Part of a small language model's weights: rotary positions.
Each number is 128 + 32 x the weight over the matrix's rms, rounded and kept within 0 to 255. Layers, rows and columns count from 0. Numbers have three digits each.

# up: layer 3 MLP up, 640x160, rms 0.131, rows 46-127, columns 0-79
# down: layer 3 MLP down (transposed), 640x160, rms 0.0346, rows 46-126, columns 0-79
up46:114153145141141106106245176143157149150080104145143156062134127068131144132150123117163173092116091161122125099137078172160152103139120070147175146206108106102108140149122124125135117151121120125135051173063134130144121156155103145121191123
down46:183122185226072085114099159051134077089119084093134113124177150208123151113170119193081144151125120099125180084154126089095093114099124104108108072067178051109120052117179131087138122072166173107135155119121146140138124115153128142132165107
up47:156201132126115135121077078150125132155112051151128105134113120039145224108121184127125112049134091180136118130115121131083140066090181121131159117148122097163186075070115121126173157110151135134166200184131196133131163097142136102149139144
down47:117092108157186154127143156113086164070085201118113182120157142144126140075108112136109157100099136130097098092113129066133097155122127132124105145160173080162115122097183131123088122145126092075118146092099124215178123177090135151126113127
up48:141125139062111162123162092144067133101112081134090104116099115172145109138131169119160155203125152167157123140099104189058161133126170204092121139147110107129074108165147117117108186119069167089135146111141095094155138091157141125085078070
down48:158152099149087109101091128117153076146137169084091142136158134130126131132147087120093150126143113104149151104108104122142166156145122120167146099087127142103147172118100136135140094114149127139086153138114126133111131164103169107172119137
up49:164156104075142217119143124120133079075173102184164121148185143098152041101088091097137107118079188070151138126086117165057151139202154161173168132110104156146135127162166174129117112156144147117154131100160133170111133123070101143136134108
down49:117129126121115100101173099157123193156090069125135144123167173131081130131127149142183127124166130137167067175100108103105076146108152118090163085086203090156155163072149132133176155081126135102178044097125143059133143117152096176125147017
up50:089173136140158147162138105138158115087119181148117192076150138149123132109171183124166082126164177158074097158158147110187120094074110089164103188106178116106131099070152056137149153129131147170193136156134204136125175137116137085202163075
down50:148144147100069164081097165053083121171122060088141069146113159140066160093090115109146120151099118116155184105131114130095127102143128125199191065139068134153096172120059175160151121145089144097107117066091150153138143114162181098085121149
up51:088162122095138148144095133103133165146125126120118089058085122122106148152086180116152118078085128187129147113083166119154142150101150110134117100143198093173106123132162121100098155074075101156115122207189144103114138134135088164154142151
down51:115111189181086142108161149127151126130171114128100147142124082179127101108113098135102133149119107094128123128192104140133088204104113135103145139103072117160065114098096135158133084132132159127105101084071114142121114137142160159108070115
up52:094187175147116119148159158139154144150133140107150161055165102107147070061142112153113156144122168146144144164139111156118126090096170101123130097132120101083105158129084169144124162165100072136127192129153142098083166109135055108133100188
down52:135118080136104178098109098179087135055181112136127072150139138042098150168082115101108115133105135130109092155099165151125092171132058156165102151189137187126105162098151122149138064118144111133107099178138158163108106164131173168166129116
up53:138166158110132000088171095106147142158130151141177095148177144147152188155165179189131107127117097102170155177141120142091145121103110142044180172172076096082107102123111099179104050107107154133135127137076049158139144069098110113108109125
down53:125091134171161162137073213093110090096221138139071139075113105123174108148128126086099121118132092150143106102097115158143110104118150163200131097098190174185121200097090198156106158121129088113110138104174190134153125144169132121088158083
up54:182059123151094119085167090140135137143195144133139114197164100066050146149116101141150115094044113096173125081114147153101115187123111137140170074100136107129061185202127129102123105134114154141086096056105119109095165147095183111158096112
down54:093139116142081124131089115133133175124092143146121147059108093183137086085137187089078145108196119156146154148144104041144124123106100159109130151136102184118147056086130143124163136136122148111158136176129149181126175162167081101064164110
up55:059161118113093157141121155103154159098168120125142131122178140167109130137126078143126141093126172133135101088081118210134073172186085111103144151100086081171131147133112137153125155138123135082111078120087102107098126144137172135190129135
down55:115111128156022094131127113172115096129106086102136113128080186162076090123132172129129084151102094120094129122160093110156080129088152154178130122129133151124132115083126191125148090193162138152101133125139130117152139110091160208132155178
up56:116180103132089111135137154123169101138117187097138103115191120079087142145094144123114114085084138162110183111144082088102162087132133198102099137061130136117134134118074094146096168174123090106150146157142166116105126132140155076123176110
down56:126088155178146177140129125136076113070102100152095147134117125166141105111149110156139142164146139154143068142140141156159100154116128073128105071193123139150131113132112156108171090113127112128097138124099096131142071152118085116149096122
up57:163160001102076131169111120141100125208121105103131196085126150162181141116149162116167154120089119084060109154167165153106155157108117183103107126171162135121127125112074098154116088110174112090152185162124150106127179108156122103119117137
down57:099072146145107089134124116090091098135162158109124095146197092095153112096056114158120182093150135156178120094076143138152120111096129102123114080138179114174077144101150156131139131095112117120158133123123143124114090076102130124191178168
up58:174125109083117069133144127136143096109146097072133117091122146203094208181095137168116078141092160129111247110113138138119154106097147135121135050146120098134085100098132140125161097081103116121109119128197130116106078066151094116152139130
down58:126123161197116179060150131063114139136182104110135115100102123088108076098140109081109160108114042103111066167160136115161108132122109098187105155093170177142153114165154082144105178143154187145133099142114140142120237116120165060117090108
up59:184174164117160130130110112197131115130074208122197102071184155113131052211118112078162110150123167126133134167128086125159150153129114151170096151108193088104125136070176104118154128116171106100099118124102090133127111103141177151185080086
down59:136085136184112116116086143106142134087110087122165093033119146177072108140136130122143197073138136088132165143116089099116096103201187159132140123184101117160116025106138185109066164134167064109126096181104151191113148115184107132139165141
up60:160087123120165125148104098135142030173136121125137141135117080078164127134116163044138140120095146201154127126162127103057135118073130124113162144110121084119122168150158123130123113159091140101146112122158119087112178083118194089142125177
down60:118150094129109156104166121133092175071139167184159092081145164140131050097138115191120139122129149145147080127164095142129165092107157123129091118125136117183142117113078135128203091100112200168115112126107126159124124103128106092142089074
up61:150080124117078096110115159173074131150130135152129121135162151106163177120098084097137101123141123142133106098156141116183151046227128109057120123144143153093128151081103147113139126165174120113107149166102142098130096109091142190190166165
down61:145162197114157155128085121106199105109161147106148163147110096132110075153157177192118126143136090105101172130121116186123138144125163135179123067152088121151139089138116098155114117129084157105162081078152137126100168118188095077109084065
up62:101110100097086093098111160132104178129137114146174130134179126132140114116173125157152180103104135061100064154102129133090111142097158124221152138166143085107076044110098126137066081093135110196134132164083133126181178111159153079090165152
down62:117148124118157163137124127211181136152130167090185139129130111140095085085120060146070040150079143170115130107122142154149156125139128134125168192098146117106117154156162150171114115164168145091136100132124104176119085122124038224183174095
up63:164111172172106153152140178104104050113086100154159125089102106082100097084078131115210156137094118136165165115104072111132073116151140133148161125064191142102110055089104218052087117075137162101121151135109156148147071146175186151084090088
down63:121112100158100089126113112120160113114079084090103087028108121160100090095176069115110111106142102086111110180213075162165149127117128147132163174141152137157122126119148169097102045105161212108189163164117158178079189068119166075153073082
up64:107137111184090129151161076115157115090144036067118083104125072092176094111089123103097161066113190123120149106163134154138207095144143153126178124170121091141184185188104134126129134151111120129153153119168155113103156076180087159190055134
down64:107140132113150120086154184142119117136061076146116073158189123114199173103131062134103102148109158101120115108154071106073139132119130174108220093073126105139144137101101144158133110081136145090107147174113170161129119166153107097144140084
up65:107102148081154139120169142095128161167154062121161138118179102128080169171202114150122139091075050153103109158143159137176098096125115148130105114108131055121132134158166159146108147157128134158180097110165110127163146179081073114137099104
down65:138131105077115068149072132051123159086114078104072150076200174073191149141134172065139105171135138114167101133161139154099150189183085132133130142170085134174107109132096140120128105116147151175105179126121071205117128099106134164128084138
up66:077131078099122086132205151086147144136111130113148061125103115115080119145137153129157127123063111141115158095160126196144119134143173154128148111078125098144105132081126142143105110114134127144143122128157118080140138107146112167048160124
down66:137165151179115126142092082149157078098109126133160179135187160109131149119152111131137149118106114155136109122121096120137160149109159099140178141120197113132145147107163109116132145139114146189117135148119138162105129082137129077138040131
up67:132106114094112134117123190117125081151198167164138172093213177159082168102099127159074128147113177058096122064121141184118163141073097107184144142088051122137071150167126168151154172151105078180105140141112093114153144151159108123120173129
down67:113107091067155150124138149116220112084133140049160081181174095173170140120181197136083122183143161138160080197037128153108157117079054145096109165118141162128096130151102126144156104151104097129040134199168108180075128137073165082119149157
up68:129208080126146113155106226146170162136183194170152115115116113124134145158164116172126078112106129127116114144140161118058111115051147145092150123094133126102151139152152109085105168128161101121125089120134153126099156128169116125109134189
down68:113136164112137156094109131156087074126102093096135130123155132158097043160159144121100136191185157127079105158154139118118157120165130166108105118177122140139115151120113162138124094098099079112092107100160137157131116143152178186129139144
up69:092190143142168105127136042077142112071119114140117119136102126134134142122135090109164095121180153123149136099142136170115120105182188147132164098151096177147127088106136153151129126117134128171112154097089152148105181147135090058143143165
down69:167098145146110130151131198131138147144160066125112201108170067190082093128128168114096178104089130153105129158087145120135127148102138176122094143198133105145090162148131138115120147107089118133169121169113169142089081101104132170162111139
up70:071100103103054116161087125089168177109197080138108103140139148160138146138065112120081150114133114154100148077158134119165204086122089121143171131151104144156164164145134063076118117096109123105093112144165149070147125127146073118126102135
down70:147111099113082112116092114126102140100081177040092064144158131098150167169115191116137101112103105167109131182109096083098116038105050079146175166144112152100186149149163103119174085084094175105060137116121180104132209177161106083167169182
up71:136085122083122149102183073148159088119119093108144113171126147119164128103076119080156179182081145129103103129067126144197090095131138114086147174091104111153147120119102045083148182143097111159121058111156178125169063184089139116148098085
down71:168136242106176117168137148203126105134093156155146141174139083108091117141144130134168043167069149152075119142163117138159063154134128131154085149153116117187112142110127156085094091139151154104143123130131063067106162193090080119155175143
up72:170140134134111115115147121126131087104123112120117125070078122136140086075185073107104129138119164134097107181170157145138052077106133164098104127153149167088156115097057159069143200085164073161125142133118113153168124119148159142098165227
down72:094100128145151160131122104177125165151141111146152146153188100101106169152126153154147092112134083141125143060111117120155188132158135097142142108094096118151099155167196094187086104175101165129143100120150127121064149141109127112140111066
up73:172094119117154114162124142127119166112123124102199114165125134123142113137168060163113123116146116157127103173109072118094098133131174101179166173125110153088169141112154159118086130131133133113124124156113116156115090111145117095093164113
down73:141228121137167153150109114114123137106098154126148105094086131121148134127170146138108123170122126134108110113119152095137109136150082100082141147197100203137143175094105107111143142123137161077098145142114083095109123117127122132062091104
up74:238164076128083137109168100115124161090119094192186127149128189088123138152169153104156126125124133127143127129127168138108129185112200170102105107169057144154118159146143128156163109092110153153171170099116114129150177098191134125099095164
down74:092055172138173121138130049128172150131125141152121072135150120168116079072068114128166104149120143142091171103107082142121163089122096099153147139136157118173183104096108231106158098129147109102136110122135103167109106126139084066113156056
up75:113083104137114086100104103122184160070169183122146170117143105117155126072151100183137142121093150066149131137198137164139066137123151148117110102064087108157130097150173176064098088088128134114087089153194179115126138122114117163152187137
down75:160140147117137140143175091167120108182083092113124106106109135164072168139132136088138112155148122171120133115069138115159204108131163112161156114175145139133156152121083126188123174118127155141148169090078063124148080104128160081112111102
up76:154154176143176096121172108158106063080149128160161172144148115115116061140124108087143149137143145113163133059128072145150118070118175089158126123139129167053107162107162139202096157157054140146134081114118171181113117114146119093155153143
down76:144103111118151133149097183117124135122106117035085059081062175151096241117097085111156124089110172173120175144138182097055151146112066158160139200152167105156086063149133221047099078097127131107091122145085175155152150135169125152119179128
up77:141114138101029090131086096110196180144127160132117125187120144126136113133112060094102144149113137133084141136171097132165168079140162113161130099143152152108156161092071115059112122134123096150102121160128111097181171198119094070168163170
down77:172146133113153171073148162101123156140151081156155150121062082098101154127123114168125111115145131109147174167112154147113152096113103138112102182125142103134093137188124126162157149143114148154154090129119195097078124050181152225113068110
up78:126111162115175133108149178099134115100124158153161169099116075159086137086113118121124108077097105200116184125136145162161103124172154114121118118114103154193111111108089122163150183165160087163173089084060071159182152110146124125122165152
down78:107148162151123140136094077155096098185101120125091115154082153094154113152185115148102139162166142074120105165151137082085099138105115097168102164151140119130082122143187096080109069063097146131090152155165136085119125128106102123142126105
up79:178144136133125109069124180097138079090081106101119116155177084038156103119128165137100161130116073117138172188133100059161145098101105111133106099146053127131187142137169146121165145098101109179160121059094203170163174065154115135168163122
down79:125092150092116164115186142102110076129113134110169163113149119174094159164161113118120085071076141200143123102093085157142136128109076158153138122112201130033139075124053154126113138166097133078166160130128104146069089182126129061157025172
up80:101146118078124134101178068058137149146124122131121052155161173163087114224105135112148087141103119180133169120113185148107209123163173126083108159115157082186129143080115113162130075176082121095115187103139128080131156149183136108117148179
down80:128067107136156082147133118133120124099148119153184148118067185172121132096091116134122069169179131124144149146184079139152120098039153163097146158135143168165093095073127124186120157134131105105069118129112120078087092073169104177142174177
up81:102163189096128091193115121119118088075144125078107094128171099108108134104073080133157152118094121172170124139118150169045078095109084092110136117184179145111160158115089139137128147077193114147129145199128138154133152107162149127133128142
down81:101102055118122109105175132152127164173163157205125146191128122149150146151188172158133102143148138153106106149154140109180109138143160092121132094127069116120108116111108169149117098166100180070132196054140122068126070128094083179132162116
up82:121097171092167116155159128098140067088127100138136123117106160101143100125156168087178126139090124073093087127073157119154101116136086095175115168145162143173078174084120107107102204135168148124169102088102142121156108150162138105148132076
down82:115148198075157222170138123085081081116140179093181138121173099175136058103125117107089130095096095143122091114172082130130150125125136147150174150207066150119063168086132161143106067108156110133138124142179128132110158122149156157175118135
up83:053138084123139161168065079121174154124129185152140099146142067133115151109156150114122120129170092128117128130134155154067107078107131149099161132179162102099138150109144153170196155157097110175085121140143107139168125129128136084114101097
down83:145109154141099093089150146139108154096121121149108134111121189151119129150135118129146140121086126097148105176135145115179133153119143109150107105041087095148140072139075092095091111126138125132138091159097137176091082117129083146168118162
up84:115107140154095067082138166121095129093114103177129136148139149145190153129166200148079150089117172122089112060135176169132144115116109123119081136104141108097076085159152119121130182157174176172132143158096146098089171125149110159129138061
down84:134155121130157143123158085159138124110126103154081098145114142082111107082114083096183053175171142158150116178122073140103138118113137150127118143167129186165157181098149121155114097129176111134108133121134063130125115103102134084139126172
up85:088160081174134120108083200094114138063148164175097069157097129149104169086165099077159126153147146145050133118057163119123125159110101114146167159148125123140126105171152115112104119081166145149096129099119094137142140098178158129043100125
down85:114105116109136104106138113119153159099169123093109103154091174139152125123089154161145168082119117154136104158137130139112120092100136155121081210114187140113148079129129129119073154166190114156128205125132131130133139112095109185210106093
up86:147150110105181125143151114105108076126126146192151123160134185124098113159110164120168134142046165192148118089159099153147103152148082124153155161157083144161101107144120155102102123132173126131095063109169082132097181132119133152111166165
down86:183146180071099165160124146148137179094020128165150089089131159135137138124087118130070126177113103123141113171123053097166146127188099137139115149097132098074108144127069097186095124154137079151131142124145130158137124167142121113205049127
up87:135060144128121096150125157145188121119155101114082084161082176106097133057109170093147180198098158184127125124132050132159207120169158150094090094123096169078114089096120134124107141105089102086174129096133136140052155108107098140089147120
down87:154156156117111127078125073119077098145071173140156147144154108153142145136140076151090089110087167076137148106139154112085077151098103149131173127146173087122167169129129155150170138147172147103066134169121119127163087140138168129174174158
up88:148136145169150152156131082171141076099203154124145143154126149119108124138097167121134104150162146154056157141141211192089158088090162126149134112093130119134138143080128057146158146031127079184139092136178109128120094130120086140070112159
down88:083107116086106105119137167093163169089140167112162174129133077131119143142132104144163154068143160114203103078098083078150091145172138136093130119122119137112114134150158193138103090105123181108097151115099183086176120162137193082157143121
up89:177104125088118136116114180158115088142139129102146140082157181128158114135114079146128169171120091100151146092138137142078133088162116165118117160181096127107173085141216151181069161040151217113139103158132051083119127133090132137124105083
down89:118140122174098130143159095110130147149166088076103146164147100125107161159106161091115095176146124121165146146109090103110109161116139109143186081102128103125066175123033138103150152185102102096106114119127182179165093080150072178160183170
up90:100157143174119120169151070074110132191105115110151121136090114118151156107091149118119174141186123150124141166103133160192066129129125084090134095149129103114135127073111100108112162173110144177187153157160128099169122113169139088126102081
down90:124070099117196079118189053157130138117086116131182146095118105103075100129152114151118127126104112115163120159091149099110145125116117171163094189141113080141129117170149085139182102073141102085164081069124128118147111111120112143182126132
up91:134178157165107152097175115096143134072132086128176133114180164078114143074149138141081189096138164129102144076123174118149114119171114114119235080206185087147171116121130182194169071195110069171159157103108193150084105098171095135177094138
down91:138075097186181127086168133164123114125100073057110105097196171159149091142107129083095121121120153159171154087166096092131146150124088145142228084150151074101162134098100112144133083108114053099107218129117183167106131170186191135124121172
up92:139127133061141081121117134159145193096101153146144124150131135111057147164124139188150117154143101105122100159106151116156125096135128130113135123143111161130087104100165137108156130134110142155076124130178121100168134130135104131131180100
down92:119080129165065193132176100111124107140073164109117107060116096098154141104146170095131163073063152187146184082103128140069123176069153136163110150106129070152185115118076123130083161121127112135164152162139158103135098138128144135146114153
up93:123133246134159056111160173125171163065059103111201141099075161088177086109128088171140118151103154110137145144120111123110148103103134105095155114141157097106150115073126103135123118105100124128121144093099097104126101123143121126199146086
down93:131115009124096172086109142129067155161199115122068119182177093169117131143121142080096139139155119138166105116104156140132113172105089137144059096088110140111112113138105176115115177130169159173129107151104199131138124112129119122088134119
up94:108162080097143131115110119071110163143201090130159138146106159123131143172111144140140133123083138128110134115069110125172128198147112095186127139130100146158126103120166171110073119158132124126171088186170103144164157169056172109155117164
down94:152106105068153117158164110128144104093092211123088110149136148163132132140103146106123063163185125112152156105185143135101153075115168108120091138126112107123117139179085128121118144141103169157144113137088147138097107144173167091067138069
up95:085150197161107115125154123099217138053112118163126080061124113087042126125114069127111160161143159168116147184138084117169138084189127095042160093139114138145166142070145169119164085132115069122137120164144217149125070102196105121187124112
down95:135172115169134118085094155155200134106122095066088157117158200117144095173107110138121128121077098093110115124141167150098154152122108099141149086165103114112107138194122147158093058153104069126159204132178173197114067138138126055193073107
up96:186134128163087124154222151150105072136165157123153082110130081140097143167152134170167182119157164117143149147145124103112085153095143140117099154119142094108122102154139125056125122083126181131050108080141139158138112176102165155101094112
down96:089137139072173141100054123100175181112087086086107160162150140056123130115129138071043123147126118145117105136107098131163168107154118089088108093132142122121128148115129162171094151181159108178170125157123100115122126084134134085176195103
up97:121088110071179093143142201106169147196133157092137110126118134073094130154108084145163141139120149100137123146128196203153073108125136144076194153121108129097103117109057136146136173153159155150164065155156091121097172170123112175129149129
down97:167137119093090153107120080231065107155099100187168166142103164140150133129136174176095150118180078151089089183157118091063127105129095126090159113148120096142108093178165159081089145134089137121174147166178163196161105083104169140107125097
up98:161137085116103134125161030125190184088208121173106119128106157162127054085142134139122113185072114128090061109075127176160085155142104115131107169115141087106155145102124093089123133133107151145110093134117133127159095112117148106178081157
down98:162123128158141095126094175170087130121160116172138086126183113113138108175166129124130128150107150115099190132179098184174143171077112168174070107123137105149122072101070087109107120123097083117103093141108123130077154130150139135153117133
up99:081146147201125108128094117141186127110135092113173147165151133095137129134110127172130144097175136104137148097107161139148140165136127146069141102103114110091173115163101150151131125097095094151116105156135132107092123134091113109101119161
down99:152103106103130147118152091086061102133122182094110112110142136135127109160160134087079129104112138153120131108165097139104141134082147130141106080152135140163139188151041094096181113119139108127153149111200127187162127119150129128131117117
up100:100145133137169125091144141136139159124097088145155134164122136130145104171126120195091123055154109159115139134131148104092131109128167029151122217114140126093117072135153140156115153156161141137168091108160117163135160126191077138106114143
down100:151161174101122133149114125107148154109137123082148080102131120173131133085142107122094161112107143085127118131125097114139113192137061245143161173152147132122140114133188116088174118133099131107116116170114129135153137141128146114165173126
up101:157116125124073147116122111172134139107133131113169153142091137184154129147124143156134134131099131171167148110063117081069124144118100097121178104121130148140137130152102132087172160174079102047119125103095102098097177129128150147120182135
down101:135125109174162143095118192103085078131133122164049150092195155092108130099107134159135188113129093112091135096157143104157117096115124122124102126175153192156118097116175069133107129082150088150116142129142179113089113137164133152070088139
up102:133094128143153078142120111128128131145173138185183109144115087094138093112114101115176097126165129170189135145083144160104181179120161146059141168092113088150166139157119072121100165115145137082111107151146102132135110127121137111101092060
down102:127077099082084090110081096171135132123145134094145173081088148105084124104152133122176143139074095164143135191215167125129172101127187106174169100176187199098095104119103150135124144077107077162124121105138155110129088110204144088068089159
up103:128143104099101089129054151189112125127179184104083135190129134186128177131140122100157171121124090104062124107152150157129071114115127161106059112113149184139124119151133106165159182091145151090051133129126089085104157130062148176114166119
down103:095100133181147186085156109090164094124055077122132086092151083073150105114107116124114059131145145146222136102110072086116172129163112121117160164130100088133109125135123151112106094144118103178162140144132150166145078115166145077154083124
up104:149130143075197136133149080126136102089146162158125113093118103086073146132120092084147095157108166122150145127066135128039136129136163182132092190109124070197181139118125138083121158151133100141152090134118113094107079140178161146157107159
down104:112064139164087122145084172162126153116128086141145152103145191117152164112105169169122108102105073102089120093142114147152073119084105094131134145104157180090118093114052109131135069136110101164106135132162151105109102128119139087096069050
up105:131127123100176109103151106115175114096150134098117143052084137162087126154133099166152161131138116121129137071111120164195126124077108094143141118058068098154143103085153096111085118137048114112154093126203117159158123115132128162159121121
down105:139154138125117082151200164077115075083110168127104129136091183151127166132135160150076048162129151123064167151154199065121120097140144142135132157195210161145146116100125124078182176156111118114132123149107111154116145192152181135091131136
up106:140168097040085152096155099226150140112061050151163090121095134128149126136105104062135087115114088122136181170125130161113124110055173162111091083105197119118138118141106108148099098130103095115121168180102189118123100147115152209118095151
down106:167096059155095144095071164053079132156172139153099170152143204099157117147099113156146151121128112116179133187068135098164154181180097086147144089171101112133117184111108097145173077190146126093104158062179147046114146118167115106177125154
up107:157102076091156124095137168097165136130178068181136109103108121136059150126194126102091150120138142108109190146116124141132107156160094101105140143166100154162167090153179195137120126102067118148128036172154143089210138098152101126084126142
down107:172123101152117095112142062157141162122117192133153079090027138234141148134152119050122136136151142092168125118201135117140203096154089095099144112067150150121073111143173203121145120062143136097126115117129193210140026165160117157180071127
up108:120188103131083183116157119121137133146127090140157050124098115103151095204166074102080126171085108153125150084142169230118092130158080214107106115084097144145107154134095073106178119161100123117108145091151130087147165135121150143131081089
down108:117066092109134073135135166121098126107140075019113101102099114164047112131161187114148128150098121126161150128143134067148171126127074128154116086127149124156177114111172142132127064134209149135147165157159146163178120107096167143127170122
up109:185072097091126091156145185162170125065134098152113097171094109059123150143173094120141127114102182124148202134128136102121107116073157107103069187101094111208125122186153187118130152157120161143104091106129107110109112141135106109106130090
down109:113040131053097073110188102140132176109162084161120110121106131163106104158131108108145140104156118092131143099104091188082141136163150069075098067117144159177112100137134171100213117115103192138135157144143111150160108110178111120167126086
up110:122142165154123170088124107092117122142171116167147166107140183168067159154107114173147094149112074132149117150182111166117150113099104237130157065089144122108134110143090151160089059116115125115127099156134022139097141109087127150120090114
down110:152136085140134100202118151154109115092126138075084035182111113079187084076147110139140135132179110112114088128102130148141133118151118035106120198181119135144142116082164104116135131134107109127148123138131214089148114098147144078113165128
up111:153102109188029146164169117121090178129126058079172173119195145127151101142135161133140088095126132137185090144110145173139114112145136198113167103132041137075151127107151155111190172140167130176093120058189102114136138139106093126152121133
down111:110158180094201148124069093139154087132120195165103089150083112094132160139097130135102161132094124099036160080173116103069147135111096063159139154107184128109103150173146136158075118127108128102144124134102180122152115135144146132111140127
up112:187169213146108101105096147160146048125135144115164104098120152040065059131141089123087079141131141166123163102107122065120122126149224171108130163143164113124127105108131121146171125135147152035150088148070133124112095092106126141132137155
down112:161122137111163096129055120142169130129096107147108059111153130093100063131133097115144156165144104100080099127142075133158165171149068171084085111117190182128150084124140137103150124114124094177110135191100179158123197136092141094149102120
up113:157075122121204154116134141127130106148193167109157097158147115107107108179112117149119171115163172113164090118120139111128136132120134055117216103106171162096119062149158126153085116151098099095043091110090178098136144152148115064109103125
down113:129111128179155141058143121187149113129048156087107138136169075158133153132099135132130061113163171173100128064177111119115138186099120153153138141183139157065160116135124077226118061132119166133115125114148134153117118118128119198130120130
up114:128100160181111107087151119107139072127101110133111143119158054122161128102138116142111148165092141201173142146081142165103100130188148159173115105160156114137115126165080116136214101143101134133104150141076120144115142085097116109156159150
down114:171168114081109130181159134156147089144138108147175105130134154117097133129126141095154087134169129098074139142160133118174103089105109111124124124062115168087143110052146193134059112151102179160153143144189124075127171128190115122122095162
up115:090186073152147125120111120102151136102106134185188086142152109181165111193101118135158102111122102142106124102138162093141132103154111154070098164167139098137120032137160140160188132106153137140122071181093098159117158125176136118141133162
down115:156131121147151138184144176097121134161122133114157168095112180122115171091160139118146140127105105110128116085110106138132088113089173098170159082156111157140154181106055157074112107121104149124115163077137088167118107094098128105124159146
up116:169133140102149092114165122110115088133135111145128129129086078101095106126174153136079143123140138121110135139187139166105135145125184133094105143099099139128115099119124166157178052099165133097159154117128143190115148136143170098171150139
down116:107121126089104160122145098153183126090157086146116184107167126132120136126146066144080128223152102156139188136117102157093187183106167107119111109102145128129106123088144050143111161088161171153092178077097154134137112129190095110115097173
up117:118091172095164112134175142134082176127146149082124123117169123137170124080150145178152151132113150127135122089111103081105159136089123113124074214130135124092133136117117129167173112140105121127156128120093148119142178075081128151123086122
down117:081193130159054200065107100101100106168118146155154131114146138101132098184086140114069135134137087148037131130115123133150110073128167155157101113186150103149140124158141120088101148124114137139135109163163104124157109169171116126157154111
up118:142098234118114172142144105090132170163115139151120154158113150173105113167125135140110107076111184146156094113153140183123145148099144088112107127074137097145154142145128158178122121086125149095145111217090094105184135154144043118142137120
down118:108145088137145137150102162134106075126146127105124092136172117087146084139154106083183133141136075087119140189172117079145115127117087134105145127145127130122082153127149099122137174162131127118098142079149159202088115124135195131083127153
up119:089084080161107139097160122174128107110172105107144158097091119149193098106131136091158155115081074138121091084147125116097164126160081163164138096110179132111118191170141111152146140106134144139131120131074140117145144152120126155068151100
down119:205146164146096141104164137134144138164098190143102169124143168126107136138094112153111068093069152109116150111149134105151075133106090109087098080127118160164100131151090168071154044090147124135123078148158176125112140122142105126128102176
up120:139116111116122096152161139106176104172082130164122125148184168084176105132157076119089168099099123140179170176129124141120141133082122129145129158155102080162140162137099116114165120175122104132164111141088123052143160114120089088145096105
down120:144136162049153157170131106133088130155177109159124171192127102141169139138134063151120081146089173140137091220130116168140139110156145155076069101169134127102188130102120084124171097152109172144127180121084133109128116136141114168058089088
up121:126101139077115118134084160132100140152147159108108154084127047127103137146105082086131135141182106117173110154157115090164101081164122066099131087182131125113103127122132122156124158095114135115191153165154093116148136144112101168195093088
down121:108132124137157097132145124123120075137112059153173133162111209086112133123100176219131152147077166088101168098121133140136139166109142164144106162099138225150150155089147138099089106180151133102088105084138115116114102099149104080085150181
up122:118215166105128106138102123104164129134149139136149109104109099122102064127109149104128098127183097115181113106061106125108155127158148133152148088123133099145156099114144105131186119104106124108131137048169140154131096157187117060133132130
down122:101084109104111146143139123063118090110108100107097169142105143105126165114132071146133154160113099134076125195133118092066129173104140117127109132153143135120106161149113110204090154161125134179148119164119106135148132120104167115151147161
up123:148120161144108130116140115133089078161166167137135139136116078115165149134121159106078134131118167076110124132105125153189154117151126102127121132134112115120168136141084126116102125159108141125116132131151114119101143192157126096186143090
down123:116154192106159112163086162123189122148082141142183113189152144153086114154177147115130158106186099140144156143109063112081146132144116115105159117070124119145154136150162113131144112110166091142138119120163098152144150105081104165100154164
up124:105107182113077096139138086113164157159066073146148094106084115114103120098131094121090183155159121110121101122153136145168134149182173171095090138129113154115119100129135198184124127189063144083132153149100081167161138111116049067111129153
down124:183180096104109127171140079109054144104168148121134054143071159133142118173152165080148145103123139137107096162082142163135140123183150130111144123133160132161129098081122083092155117172121083101100162106108169132151129094139179095126060180
up125:172113144116120131140143105177110133144171091111141164092130145119122114081123154153159109168160127103140130129091099145151153123129116167139174130175128085081143109154120111129077158083134173101121166145111180148126102113153134116099113083
down125:112095112142208145121121112124117117083117137142153120136089178155126138116107113124161156124135130140100088105116167072134118095128153150149137104121142132162123135130152137176131091152142120151156126142149147125126148095146169114116117139
up126:171203110122133148094133116105155091107145129167137095116072126094142124176150118107115133101115133152116140161135121158139097112133183125112123091120096095137118151090137064158074119117182124122140094187133120073199160151133134143136119143
down126:114046149105170120156074200153125179154063149135142116139160119148086184090146135103135113137170154142120114114157120148134155139078127161113093171159127163124125101143148155071133153166089137119129160085096084205096070121092109095093152160
up127:159125171166129186068158076161090187155120105141178133101122150120093168083117132179144165127144123167091153128137121137173115127132103185152210148135140172125162110122079080087045152145145100145103122141126131127165067129116102128116108102